config.toml
n_head = 6
head_dim = 64
norm = "layernorm"
qk_norm = false
tie_embeddings = false
init_std_qkv = 0.0208
lr_mult_down = 0.7
warmup_steps = 200
Each number is 50 + 15 x the weight over the matrix's rms, rounded and kept within 0 to 99. Layers, rows and columns count from 0.

# down: layer 5 MLP down (transposed), 1344x384, rms 0.0512, rows 364-399, columns 96-191
# up: layer 5 MLP up, 1344x384, rms 0.0706, rows 365-400, columns 96-191
down364:59 35 47 54 45 58 50 53 66 50 24 56 63 60 57 48 31 61 55 30 54 52 65 55 18 40 62 32 36 66 38 45 56 53 47 36 46 22 16 57 44 22 42 50 32 53 26 57 46 39 68 39 62 45 60 48 67 47 50 48 59 56 59 54 50 45 24 63 61 33 22 79 73 38 43 61 41 49 72 58 21 56 59 21 52 68 47 60 42 54 51 55 46 86 43 58
up365:61 53 42 64 46 44 62 41 66 52 60 63 45 39 60 30 52 49 66 72 30 80 47 37 44 75 57 57 55 69 17 82 37 43 68 58 33 84 35 41 99 53 57 59 85 30 30 49 60 58 71 71 51 42 68 60 48 46 67 66 51 71 58 63 08 53 38 84 60 69 26 28 61 57 48 28 52 49 69 40 31 63 41 38 51 46 37 63 58 74 44 37 16 57 29 35
down365:45 57 46 37 61 62 38 45 29 45 59 46 54 62 46 59 37 56 28 13 51 39 43 63 68 34 43 50 42 46 66 44 42 28 38 38 57 44 68 65 23 41 31 30 38 79 57 54 49 26 36 42 34 50 33 64 37 68 57 41 23 46 62 55 88 57 63 17 48 41 72 43 25 38 47 62 64 41 29 32 54 63 65 60 50 85 40 43 51 22 56 55 57 44 66 52
up366:74 71 53 35 27 39 41 58 45 55 52 49 69 31 45 50 57 52 43 72 69 36 43 31 49 45 32 58 74 44 71 50 57 43 66 54 58 76 56 47 41 34 33 27 64 54 60 62 23 49 32 54 57 37 39 59 18 34 52 48 21 79 62 59 57 48 50 45 54 59 42 39 78 55 78 56 44 46 63 65 33 53 67 30 64 66 71 73 52 37 52 62 42 60 52 33
down366:51 33 65 61 51 61 51 52 66 42 48 60 39 67 45 39 32 34 43 47 47 61 19 34 44 56 73 55 50 50 24 72 41 30 40 58 34 33 29 43 51 44 45 70 43 57 47 27 27 44 63 73 38 71 68 51 62 61 38 48 65 25 47 41 38 45 39 65 55 43 70 38 32 44 26 39 79 55 43 23 72 49 16 67 37 33 37 66 43 41 46 56 64 56 59 32
up367:51 29 39 54 48 62 34 61 60 24 66 86 62 23 40 61 65 34 50 21 42 66 57 64 57 26 37 38 27 55 74 28 54 38 38 39 63 44 59 46 50 56 30 52 35 27 54 33 76 55 67 66 46 62 10 43 66 57 33 46 65 18 82 47 55 61 63 68 48 36 48 52 82 54 45 58 50 75 68 59 42 36 80 39 30 48 41 40 39 35 34 65 58 43 71 36
down367:36 37 55 33 50 16 58 52 37 75 42 51 55 55 53 36 57 53 67 54 54 66 72 64 60 25 63 23 50 29 58 56 34 62 80 38 56 37 64 58 45 54 78 43 53 67 18 54 35 22 59 47 67 48 78 70 49 39 68 34 37 71 18 63 38 49 76 64 51 43 45 22 35 31 37 60 55 22 54 59 69 44 25 70 72 73 65 49 68 42 60 56 25 41 29 63
up368:35 32 32 46 45 55 50 63 50 34 53 44 40 58 72 41 46 39 41 39 77 32 54 42 47 18 69 48 51 29 65 73 74 54 70 45 69 85 46 39 41 69 49 36 38 30 64 45 84 29 31 58 62 51 82 24 57 57 48 42 66 51 21 37 67 63 63 68 13 74 70 40 49 72 59 45 63 46 19 64 50 27 36 35 68 63 61 65 70 34 33 46 55 52 54 47
down368:69 60 57 52 55 29 32 49 47 61 38 30 26 50 73 42 39 54 59 60 68 43 39 58 43 72 56 69 56 40 65 34 36 52 22 49 78 36 49 62 36 27 27 55 61 58 37 34 35 99 43 63 00 47 39 65 33 45 49 43 28 54 77 53 42 42 47 39 62 35 42 54 07 67 51 35 31 56 67 32 63 61 40 31 61 92 54 57 57 50 36 80 83 52 56 69
up369:31 31 44 68 24 38 71 45 81 32 67 55 52 39 29 39 61 60 90 70 55 26 45 78 47 59 41 58 50 63 62 34 70 67 75 44 54 45 61 32 50 38 65 62 20 34 19 56 46 66 53 32 65 47 42 35 40 52 61 62 78 52 60 55 06 19 46 53 41 39 69 43 56 30 47 36 26 45 38 61 55 68 63 48 24 62 19 52 59 45 48 55 64 25 45 59
down369:61 49 27 85 60 40 55 29 68 67 58 51 35 72 31 54 44 23 49 26 67 60 74 70 62 64 57 65 63 72 36 37 62 05 55 88 74 58 88 38 36 50 64 56 38 61 33 14 35 46 61 62 19 40 32 80 56 34 50 44 40 87 35 51 30 72 89 32 31 42 26 68 53 51 37 53 51 80 40 48 82 50 55 23 58 70 24 53 49 70 51 47 51 63 30 47
up370:70 52 62 48 62 67 42 44 48 79 36 96 25 60 61 46 19 79 46 59 39 68 57 59 48 31 15 43 20 56 41 57 59 43 29 48 89 49 40 57 76 68 43 54 46 71 32 32 60 38 52 58 73 51 54 60 53 58 43 58 73 63 52 67 64 62 48 39 45 51 62 22 92 97 41 68 39 73 41 63 33 44 62 23 33 66 25 36 29 60 49 46 48 67 35 34
down370:36 87 49 56 59 28 49 74 40 18 57 39 90 59 32 46 79 46 44 66 49 25 49 72 46 60 66 35 43 20 74 68 40 56 72 62 24 74 21 52 46 16 60 16 51 16 52 37 66 99 51 29 38 37 26 58 71 26 57 47 47 57 65 55 27 49 44 39 52 44 49 50 09 32 53 32 70 39 49 42 53 65 74 53 31 25 70 55 51 69 56 74 44 51 54 89
up371:53 22 40 61 60 37 37 65 65 52 37 42 54 56 57 27 43 67 70 70 57 47 57 69 59 41 43 77 62 22 53 69 52 25 50 60 69 42 50 46 60 36 58 79 38 47 45 39 43 41 23 74 33 44 63 64 27 71 40 43 65 36 57 20 58 59 59 54 44 41 46 21 30 59 55 45 59 53 44 79 37 66 30 39 49 77 17 49 68 06 37 46 45 26 71 78
down371:42 58 77 48 43 46 36 53 48 39 42 47 35 52 48 57 25 71 32 33 78 54 32 19 49 63 49 53 69 59 68 48 40 48 41 44 08 51 56 51 58 37 41 31 26 54 49 84 45 89 52 35 59 49 54 41 37 40 52 44 61 78 48 59 59 29 60 52 51 49 84 82 57 57 36 48 48 22 77 49 70 31 65 39 46 32 48 78 48 72 44 67 33 58 48 37
up372:59 53 54 52 61 38 34 53 48 57 43 53 53 50 53 47 53 51 43 50 44 54 67 40 51 45 56 47 43 44 55 62 43 68 45 36 48 35 62 47 49 55 63 50 48 39 56 74 58 42 43 74 52 39 49 45 49 49 47 53 41 37 61 56 41 62 41 51 35 50 64 43 51 53 44 42 57 53 50 48 63 40 42 49 38 70 48 45 45 42 57 54 48 38 27 57
down372:55 35 55 47 44 62 59 44 58 56 46 47 48 38 57 39 47 47 54 55 50 55 47 56 48 55 45 49 51 70 50 44 64 49 54 65 59 49 44 51 61 46 53 60 52 48 46 39 45 48 24 38 48 53 54 44 52 35 58 59 45 66 34 35 57 57 48 51 51 41 34 85 35 41 49 61 55 58 52 46 67 60 52 71 56 41 55 54 46 58 37 53 47 45 42 52
up373:55 42 62 44 53 52 41 56 63 52 42 81 56 79 51 60 31 58 76 24 70 50 48 31 45 72 73 69 64 68 37 42 85 65 46 36 45 52 35 45 70 59 28 41 21 60 52 46 36 70 30 69 51 57 70 63 74 44 69 68 37 35 60 62 71 38 49 57 53 53 52 45 59 57 57 26 21 59 33 41 07 65 51 27 68 59 59 46 63 48 33 37 35 48 51 50
down373:44 42 48 34 19 49 60 32 49 43 63 45 47 30 42 18 65 67 60 66 26 64 47 64 47 41 45 43 27 45 57 57 07 30 36 63 95 33 56 65 44 41 71 63 52 56 40 59 46 50 58 40 61 52 34 34 05 56 34 48 45 61 59 54 37 67 27 42 51 52 49 39 42 51 66 80 61 59 70 62 83 31 67 54 27 45 42 45 53 35 65 57 50 38 22 39
up374:44 73 41 52 52 47 43 32 86 49 68 43 32 57 74 30 48 72 21 50 37 50 58 56 49 26 53 78 34 54 47 78 31 26 17 57 60 68 56 37 27 42 45 67 52 70 34 60 32 47 45 77 57 73 54 48 19 53 33 68 60 55 71 51 60 63 35 48 32 43 52 32 38 54 36 33 45 55 19 39 45 57 52 46 28 28 40 53 41 64 38 31 81 40 53 49
down374:48 47 13 56 48 49 32 74 42 57 47 35 45 54 48 57 71 59 74 70 54 49 67 59 35 43 40 43 53 50 65 44 77 62 71 56 39 38 54 48 48 53 40 50 36 45 41 47 57 61 31 56 57 40 56 53 44 64 44 57 64 59 61 44 54 51 52 69 53 49 26 86 67 55 87 65 43 40 30 69 39 65 61 57 72 58 55 49 42 55 35 92 24 55 70 40
up375:42 57 55 33 27 72 78 53 09 22 50 58 32 37 65 41 55 66 40 08 49 36 45 70 50 27 43 49 66 63 44 48 46 57 54 34 56 33 61 57 99 64 48 31 46 15 58 69 43 56 35 26 46 70 35 59 16 31 31 55 48 46 56 39 53 41 31 59 42 54 54 51 37 45 39 37 46 27 62 26 65 47 39 46 64 40 26 28 40 38 45 53 51 40 36 65
down375:59 59 18 64 46 50 75 60 44 71 40 43 24 52 46 26 77 54 55 47 45 71 60 62 56 65 52 37 30 75 35 82 32 51 52 67 36 51 41 60 39 23 80 62 57 59 33 56 69 43 37 51 62 43 18 53 69 20 42 26 43 60 58 68 40 57 81 64 47 38 63 43 75 70 60 21 75 54 29 18 36 45 86 51 54 68 68 30 73 62 86 74 62 51 51 56
up376:88 60 42 25 77 40 53 44 59 34 31 21 72 55 54 32 24 74 44 64 15 51 68 49 70 49 39 51 22 49 41 72 51 63 38 15 19 43 54 56 22 36 36 50 55 21 31 55 52 48 74 52 57 50 53 61 57 50 63 53 64 59 52 41 30 60 23 26 42 39 22 33 48 43 71 48 64 31 33 47 46 43 58 36 71 16 58 67 48 70 53 78 57 39 74 58
down376:32 49 46 69 29 51 20 66 68 61 58 68 45 50 49 38 58 26 52 18 69 53 58 55 31 38 45 66 70 63 53 23 46 57 45 65 79 52 62 35 96 65 51 75 56 84 67 55 50 35 44 64 21 47 45 45 33 60 42 60 32 45 46 67 78 48 67 59 51 59 62 55 56 55 41 40 66 57 53 40 73 42 47 50 43 66 42 25 51 38 37 34 28 59 45 49
up377:67 61 29 29 40 47 87 60 33 71 40 58 50 63 42 33 49 41 56 34 66 39 46 49 40 56 49 54 31 55 70 57 46 41 41 60 65 19 63 82 62 51 45 40 58 39 47 58 59 66 62 49 42 39 63 47 56 61 71 62 46 35 42 47 52 39 37 37 71 48 57 57 62 67 37 59 45 63 20 28 57 34 48 41 42 53 56 41 65 56 70 55 56 33 55 46
down377:46 32 71 41 54 36 42 53 69 39 39 36 62 51 39 25 51 29 58 83 23 49 64 13 54 47 63 45 39 24 46 31 52 55 14 48 42 75 34 34 61 48 41 46 36 71 58 52 58 47 79 60 53 46 41 25 62 42 29 47 09 37 86 46 38 56 42 52 36 63 38 64 36 35 28 54 44 57 33 55 29 59 48 51 58 38 47 64 47 46 50 44 70 56 45 60
up378:67 39 36 36 43 49 64 62 56 60 70 41 40 36 27 28 46 32 53 49 31 50 46 45 32 71 28 64 43 58 48 42 38 53 56 44 52 46 43 29 52 49 52 75 70 49 48 43 54 41 30 59 68 53 62 39 23 33 57 49 43 61 40 44 21 40 50 51 12 51 66 44 46 61 56 53 79 56 72 64 47 62 33 46 67 65 21 36 25 43 57 55 49 89 51 51
down378:49 37 57 52 63 70 40 50 30 61 40 40 55 38 66 24 57 75 39 44 44 49 62 40 66 25 41 69 61 49 61 54 65 48 80 71 72 72 54 55 69 52 78 34 47 44 73 60 42 47 48 65 48 30 86 33 65 54 56 32 56 78 51 67 61 50 53 55 80 48 49 62 57 49 61 61 37 63 44 74 48 35 56 56 70 72 43 47 33 62 40 62 50 29 57 51
up379:50 67 48 68 67 57 35 45 26 62 23 36 35 72 36 67 43 60 48 50 30 64 55 80 23 16 58 51 57 67 50 47 36 43 59 56 50 50 58 41 56 50 07 60 48 55 54 45 60 63 41 80 66 51 82 44 53 62 58 69 63 88 44 44 65 70 56 64 17 34 51 34 46 60 27 54 82 26 56 45 53 56 54 62 76 69 29 57 99 28 53 40 28 59 56 65
down379:54 49 55 22 57 34 51 34 49 67 68 60 67 63 53 33 42 51 24 34 23 56 41 21 25 57 66 54 22 69 61 52 27 75 49 11 33 19 23 44 53 50 30 28 62 41 58 66 38 44 22 34 29 78 57 39 55 37 24 66 32 78 65 41 51 58 48 30 40 27 39 56 85 43 60 34 65 38 43 43 42 40 40 23 43 54 96 30 39 46 67 47 37 56 39 68
up380:44 52 41 24 60 17 51 35 62 53 58 49 61 44 39 40 33 86 38 20 45 61 47 42 22 63 58 71 41 61 62 38 52 34 72 37 80 58 28 58 61 70 51 64 29 24 38 39 50 48 56 65 74 34 53 46 22 52 59 53 38 44 65 44 65 47 31 40 51 66 76 45 38 38 35 69 82 47 40 21 29 36 64 58 80 23 37 75 40 48 12 37 50 76 39 53
down380:50 41 60 58 36 59 40 71 59 48 48 77 46 68 61 75 66 41 69 62 48 64 67 91 43 44 43 46 49 35 19 72 48 70 39 85 63 74 44 71 29 29 34 61 71 66 48 66 32 38 28 35 49 60 53 54 25 42 40 52 60 51 37 74 50 41 46 54 48 65 77 25 50 63 36 70 50 38 39 49 47 33 44 48 07 43 42 37 61 61 52 37 17 43 28 22
up381:65 57 53 45 54 41 39 37 47 47 46 53 41 55 50 24 27 68 60 61 36 45 53 33 33 32 42 40 44 49 57 85 51 41 40 46 41 43 59 43 41 60 35 48 52 42 60 32 75 57 55 27 80 62 58 66 35 39 39 62 34 68 65 41 33 47 62 72 75 49 45 28 58 44 39 43 41 30 30 36 41 57 48 66 43 88 41 63 43 49 51 49 42 51 29 44
down381:29 48 54 45 53 51 44 50 54 62 51 27 49 60 51 44 82 25 54 42 64 44 46 62 73 43 69 47 56 54 21 33 63 78 43 48 49 57 28 52 31 48 59 24 66 32 53 62 34 68 43 45 23 30 46 45 47 55 55 57 58 18 49 60 50 45 56 24 51 45 47 62 58 43 66 41 54 47 57 51 39 47 62 44 57 39 75 69 53 62 35 52 45 45 64 70
up382:51 52 56 38 52 29 32 32 68 20 55 65 18 55 43 52 54 38 44 73 50 73 45 46 55 47 58 46 27 59 47 59 35 61 51 68 60 71 62 28 23 62 23 38 50 59 64 31 77 47 49 54 57 43 61 23 61 44 34 57 29 43 40 38 31 39 41 74 64 38 39 50 46 35 51 62 57 28 58 60 82 61 68 39 34 54 74 67 67 62 28 29 59 54 51 41
down382:53 65 76 31 48 54 51 43 26 42 54 37 50 37 40 28 58 42 39 27 50 34 69 43 51 50 13 44 46 38 42 46 58 47 43 25 65 33 51 70 64 22 80 57 40 55 23 40 38 49 43 33 75 49 59 55 34 72 69 49 53 54 55 42 61 77 57 38 66 64 48 47 46 77 61 57 54 53 51 65 43 69 43 65 60 37 30 45 65 37 32 76 53 41 63 39
up383:21 51 30 45 61 53 76 35 74 61 58 63 57 56 47 40 59 58 56 47 48 57 78 36 48 65 32 68 35 46 53 77 46 55 73 66 59 41 35 62 50 31 51 25 21 68 81 44 54 43 30 50 66 45 32 56 24 87 58 47 49 56 42 45 58 41 53 46 53 68 52 34 55 44 51 65 67 44 35 41 61 37 28 66 26 79 48 39 40 54 83 47 77 59 40 36
down383:52 49 88 73 34 40 36 39 54 45 49 67 43 42 72 63 55 43 68 56 71 50 51 51 31 28 21 36 56 80 57 29 49 31 40 46 35 64 49 36 67 57 28 41 50 39 59 56 25 58 54 46 62 49 45 45 61 50 51 48 50 47 59 32 50 52 46 68 42 68 56 59 39 63 28 65 19 61 70 34 61 65 58 76 53 43 41 48 51 32 44 57 37 54 44 66
up384:72 55 65 53 47 45 59 42 34 45 40 46 48 29 24 66 57 43 40 54 41 48 45 42 52 53 51 34 27 53 62 51 60 44 42 40 48 10 43 34 33 56 51 54 58 38 71 40 59 54 56 61 54 57 40 77 45 61 34 59 31 77 46 24 52 61 46 49 61 59 57 20 51 53 63 71 45 70 35 68 57 45 75 36 35 40 59 37 46 42 65 67 50 58 70 60
down384:28 50 39 71 77 37 46 44 66 58 65 86 45 42 59 23 35 50 50 41 56 50 39 39 79 52 67 61 58 63 31 41 33 55 41 58 67 72 71 65 72 46 59 50 39 32 50 52 54 43 47 37 29 60 56 43 34 47 44 42 49 31 70 67 24 58 63 54 43 34 25 42 57 64 58 62 35 26 51 38 45 51 37 51 67 41 43 71 63 61 50 40 68 42 36 55
up385:67 20 50 61 41 92 58 31 50 68 63 52 45 67 35 36 41 53 53 61 56 92 58 61 27 58 46 51 64 38 63 34 45 70 34 69 65 34 18 60 74 28 63 21 56 32 61 65 65 55 43 57 27 63 82 64 51 56 44 56 62 37 80 28 59 60 29 26 36 37 35 33 54 65 73 52 64 36 62 46 41 56 31 42 46 56 48 60 74 54 69 50 38 71 41 35
down385:51 54 37 50 72 47 51 42 41 33 61 76 11 20 40 60 41 63 19 59 60 41 55 60 62 30 66 40 48 54 25 53 79 41 59 33 53 58 69 57 44 31 34 70 82 73 61 27 41 38 60 41 66 16 23 56 48 62 66 39 29 72 27 58 38 35 55 47 47 54 52 38 55 58 50 39 39 57 48 24 66 56 43 41 52 21 55 42 31 28 71 45 47 25 43 48
up386:17 71 55 33 39 38 30 41 75 53 42 40 78 59 65 40 58 48 38 34 67 69 52 59 44 41 74 45 45 23 37 80 32 58 23 47 43 24 60 33 64 62 69 90 39 59 81 83 48 48 65 47 49 54 62 37 75 49 66 63 34 33 48 61 54 52 75 61 68 73 62 48 45 33 70 48 53 57 46 43 24 72 61 43 58 38 23 58 34 43 68 64 41 91 55 47
down386:60 44 36 32 56 67 24 53 35 71 42 71 46 71 53 41 53 59 50 60 40 59 40 68 53 33 30 34 46 29 73 51 32 57 59 66 75 30 66 49 68 35 53 59 57 52 49 42 65 50 71 61 58 39 55 62 83 62 71 65 75 45 39 70 43 85 69 71 31 42 39 64 42 46 34 78 69 39 72 62 48 37 34 42 36 68 69 36 42 48 61 55 52 57 57 58
up387:47 45 54 47 52 32 42 80 36 39 86 57 36 63 54 42 68 22 48 49 46 47 58 63 54 47 09 63 56 50 56 42 53 67 48 66 72 62 37 58 48 58 70 86 43 49 38 78 58 37 69 57 55 65 42 48 37 39 60 53 50 41 49 51 44 41 37 28 51 37 50 29 28 43 55 52 62 55 57 58 67 73 44 65 25 30 47 74 46 61 53 46 64 60 58 23
down387:52 52 62 52 41 63 58 39 53 59 39 45 68 77 67 41 28 71 42 33 42 63 50 40 72 24 63 54 52 71 55 33 72 33 67 30 58 56 47 57 55 55 52 46 40 47 47 45 41 57 34 51 66 47 48 49 62 68 47 77 51 65 72 42 14 52 29 59 51 59 61 25 26 66 65 53 46 38 43 55 52 54 57 42 27 48 63 44 47 43 39 63 19 32 42 50
up388:34 47 47 52 62 72 64 72 52 53 99 37 45 73 51 28 61 40 28 72 58 63 70 49 78 51 55 74 40 62 40 53 38 60 65 41 41 49 66 53 38 27 59 35 50 38 58 31 18 26 48 48 36 64 76 64 60 48 47 56 59 69 42 39 54 55 53 48 45 67 45 35 26 64 56 43 62 37 34 25 73 76 63 41 51 14 53 51 71 59 31 62 52 48 29 54
down388:71 47 51 39 46 51 57 56 29 48 54 72 67 35 70 33 54 67 63 24 53 73 61 58 51 51 40 39 28 49 48 57 54 53 22 56 70 53 51 30 45 72 56 42 36 58 34 58 59 66 36 63 51 38 52 55 39 41 62 27 67 67 72 58 43 50 39 57 81 52 54 47 68 34 36 54 47 50 47 32 37 50 59 68 25 53 33 37 43 24 24 64 46 64 73 39
up389:69 80 39 32 55 42 26 57 67 64 51 46 69 45 33 26 42 50 50 45 58 67 89 36 49 57 47 64 58 53 30 84 50 48 41 57 52 57 75 50 70 51 57 32 53 56 42 46 52 50 55 53 51 48 53 58 46 28 79 66 67 38 50 47 38 55 43 33 76 48 48 43 42 28 50 27 78 61 30 70 33 65 40 27 55 60 51 47 59 49 57 40 26 36 87 26
down389:52 34 52 50 34 48 33 53 43 45 42 40 44 63 48 33 60 54 64 83 50 52 47 61 61 55 52 41 52 50 52 29 46 44 37 40 50 43 23 36 34 46 77 85 63 43 34 37 45 45 32 46 52 37 53 50 56 46 37 56 51 55 44 59 45 30 48 29 56 69 47 50 81 36 49 54 67 23 73 37 54 22 42 74 62 33 65 56 61 51 31 42 90 25 21 62
up390:38 36 61 52 36 71 44 52 54 53 61 45 74 45 94 68 54 58 47 25 39 44 51 37 61 52 52 51 48 50 85 63 46 56 39 36 58 75 55 49 45 44 20 47 43 53 36 55 59 47 43 40 34 72 40 38 72 64 48 58 43 42 39 26 45 33 22 22 29 54 32 48 47 38 36 50 67 57 68 74 43 48 28 49 52 50 55 40 32 50 47 38 36 62 30 80
down390:58 51 45 64 52 39 45 50 42 70 60 65 65 50 48 61 72 45 58 59 58 50 51 85 34 36 39 66 41 40 39 44 43 57 54 55 11 30 32 59 47 53 64 43 75 65 73 47 52 45 39 29 44 32 44 60 40 20 57 43 27 54 72 67 41 64 78 95 54 31 53 72 48 54 58 29 32 30 46 39 39 42 56 54 44 74 58 59 59 54 45 68 63 40 70 36
up391:50 44 64 35 31 41 24 40 38 54 63 44 52 55 33 36 62 46 44 37 62 43 61 58 42 36 38 65 47 27 77 51 20 45 56 52 59 13 10 66 42 61 59 45 35 57 72 44 59 87 65 75 62 48 50 26 52 66 44 78 63 44 64 62 59 60 50 56 70 51 65 74 53 47 44 64 31 45 34 76 67 27 63 52 36 57 40 17 66 29 32 01 68 61 53 31
down391:76 53 48 75 38 48 62 58 57 54 00 61 64 47 68 51 45 80 63 52 32 39 37 52 34 62 31 48 42 64 49 53 52 80 45 37 39 88 94 63 63 56 33 62 57 44 50 26 73 32 45 32 30 62 48 37 25 54 35 30 61 87 43 59 32 40 63 19 57 49 69 40 77 50 38 64 44 44 51 53 74 51 41 46 38 52 57 79 21 71 43 90 42 51 68 47
up392:53 39 74 32 65 70 50 34 49 31 53 55 40 31 39 31 27 58 28 58 36 56 38 58 34 43 43 44 70 49 55 50 63 54 58 33 36 26 57 60 27 37 44 31 56 28 93 28 35 37 36 46 43 50 32 22 62 38 67 70 53 67 16 54 58 20 63 21 30 47 61 56 87 48 86 38 93 62 17 61 27 39 25 29 51 99 55 46 50 56 42 68 47 68 60 62
down392:51 43 43 57 24 61 55 58 52 53 63 26 37 58 58 60 64 64 54 52 48 60 59 38 44 64 60 33 60 76 25 51 51 81 49 68 32 68 37 67 48 42 65 39 73 34 31 83 68 55 64 37 16 37 32 57 46 39 61 55 36 19 58 55 42 65 41 52 61 63 72 32 41 48 48 31 23 51 77 51 52 30 67 65 43 13 54 43 30 51 53 71 58 36 46 50
up393:28 27 56 57 41 42 46 56 86 45 68 38 61 61 35 31 38 48 47 57 32 51 50 38 28 48 29 29 56 80 40 76 21 52 29 52 47 50 49 67 65 41 24 32 65 37 90 32 36 70 54 29 46 40 40 74 54 33 31 29 36 32 55 70 51 42 60 60 57 59 76 37 32 53 76 49 40 24 40 43 66 46 30 55 34 56 31 36 47 37 57 80 49 51 31 99
down393:64 71 57 35 56 44 70 58 24 45 58 67 47 44 47 57 66 67 54 36 43 24 62 58 27 33 47 28 53 67 58 47 35 43 77 59 58 64 79 57 56 75 70 73 62 58 38 51 67 42 32 46 52 83 54 47 37 39 44 65 64 69 57 33 60 47 51 58 38 68 19 36 32 43 29 63 65 36 49 67 42 60 61 56 55 48 61 60 47 58 55 19 54 65 32 15
up394:43 78 48 51 36 39 52 40 69 33 42 81 55 61 55 53 67 64 45 41 53 53 65 48 60 89 53 50 39 31 50 53 52 36 59 40 51 76 41 34 72 33 54 50 41 83 78 50 60 76 75 61 39 47 45 79 35 78 42 41 72 44 57 30 40 47 53 65 43 35 26 58 45 31 59 22 66 59 47 53 50 45 42 51 56 58 74 32 79 48 50 48 34 61 70 63
down394:47 43 37 68 60 23 48 69 80 46 40 34 43 43 49 76 44 25 32 71 50 36 31 60 29 51 50 26 58 54 30 46 44 47 54 22 50 60 54 58 43 48 42 52 43 51 48 56 57 45 49 33 33 56 29 08 61 55 39 71 43 44 50 47 33 55 61 45 51 48 60 82 62 32 16 69 47 51 61 28 48 46 67 34 44 48 56 53 41 83 18 46 53 34 44 47
up395:30 50 25 44 60 52 36 27 52 62 40 40 70 47 55 48 38 20 53 35 72 70 66 60 29 42 21 57 51 44 48 59 74 58 41 47 47 58 45 53 40 50 43 29 28 35 63 43 75 46 43 51 41 76 70 46 51 34 59 34 31 37 32 43 77 53 54 40 42 58 59 35 57 53 65 60 48 57 54 42 24 49 48 53 74 54 23 47 36 40 30 56 41 53 65 60
down395:44 48 52 65 42 64 75 66 37 69 35 31 47 37 33 44 62 31 45 72 70 48 54 43 74 57 58 55 35 43 48 60 45 43 32 55 53 70 53 42 60 48 52 07 65 40 45 75 32 62 49 63 46 55 52 28 54 55 44 52 67 58 70 91 29 68 58 67 57 25 31 39 77 37 41 42 41 36 69 56 45 62 40 44 20 57 86 48 65 65 70 33 64 66 20 34
up396:67 65 54 43 75 56 40 53 40 50 22 51 80 37 19 66 67 35 35 59 47 24 49 83 22 46 64 43 28 48 55 59 55 55 34 68 19 66 42 29 56 71 55 44 56 72 53 93 54 85 30 52 51 57 53 54 27 63 60 61 57 46 74 56 63 64 54 61 48 57 62 39 55 42 08 46 62 51 57 40 47 33 39 32 34 66 78 46 18 55 64 49 32 53 15 49
down396:61 58 60 47 36 55 71 48 62 58 58 55 37 52 74 28 31 48 67 54 32 83 54 63 45 66 53 73 53 29 34 39 58 50 56 43 58 17 68 59 48 27 60 39 37 31 41 26 39 33 56 47 54 67 28 40 52 33 39 29 54 17 37 63 37 53 45 52 47 62 55 57 40 53 71 52 41 38 57 63 44 67 23 52 75 74 42 25 74 44 23 35 55 76 84 38
up397:28 36 41 63 54 69 73 57 60 40 57 65 61 58 80 34 50 70 52 53 31 32 70 59 53 58 44 49 41 44 58 35 48 46 60 39 62 26 43 50 31 54 70 58 49 29 53 44 66 50 47 21 26 61 56 53 47 99 62 50 45 43 32 48 44 39 34 58 54 51 09 77 42 54 44 41 54 35 52 69 61 60 36 66 66 36 40 47 26 55 45 48 43 51 25 39
down397:75 62 65 36 34 33 44 43 44 55 42 35 29 53 53 74 26 39 33 37 37 43 52 51 42 24 29 46 55 40 59 72 51 43 46 31 60 47 65 66 65 85 46 34 30 12 47 63 57 32 85 73 66 47 47 23 34 35 71 45 60 59 46 65 23 53 43 59 41 70 47 60 53 37 38 56 79 39 51 42 68 44 56 44 53 60 33 51 60 43 58 62 39 31 37 31
up398:70 72 53 51 56 50 44 24 36 29 42 49 59 71 63 40 50 20 57 46 49 43 47 37 33 35 45 33 47 52 59 52 22 48 37 45 56 99 74 41 54 26 42 52 35 30 46 62 45 27 43 58 73 27 64 63 36 42 42 51 68 68 47 77 49 65 62 69 62 58 78 32 39 84 49 35 46 21 68 21 48 25 85 30 31 68 36 32 45 27 55 45 80 54 36 53
down398:58 44 58 40 47 45 68 62 47 63 69 30 48 52 50 74 39 69 76 44 72 83 55 54 41 40 58 50 27 46 66 53 45 55 47 64 27 27 60 63 39 61 48 31 55 53 54 51 65 61 71 30 30 20 30 42 52 45 46 64 36 25 57 39 66 46 47 45 57 53 27 56 37 56 39 64 47 59 62 52 72 39 42 44 57 36 53 63 49 40 74 61 51 77 48 40
up399:51 71 44 22 24 48 32 45 49 41 23 63 65 49 32 48 78 36 42 49 52 78 24 32 44 54 67 63 50 35 36 37 72 63 88 26 66 37 53 40 65 65 48 62 51 38 51 74 53 72 48 63 65 28 57 73 35 29 55 69 47 65 54 39 32 36 40 45 34 54 66 20 67 60 43 41 65 43 63 64 45 68 57 45 68 39 76 31 73 75 45 62 64 41 74 62
down399:49 45 88 29 70 49 44 68 41 42 62 42 46 51 45 79 46 59 34 66 37 39 32 45 64 22 35 58 54 65 42 36 54 45 15 54 89 70 50 27 53 56 99 35 83 60 59 46 32 71 27 59 26 32 38 47 40 44 73 57 68 64 30 80 75 70 83 23 26 40 29 52 49 10 76 33 62 48 31 53 69 68 36 61 59 65 43 33 57 35 39 59 65 60 27 42
up400:39 57 88 43 53 46 78 49 66 36 44 62 25 52 26 50 57 31 65 66 36 58 66 76 81 48 65 39 46 88 49 36 46 67 58 54 30 34 51 48 40 60 60 40 34 52 58 86 49 35 43 36 34 37 58 67 28 55 58 61 47 57 41 42 35 60 19 59 18 18 44 47 51 51 43 56 36 45 33 29 45 41 70 37 23 12 79 32 41 48 64 39 41 36 51 74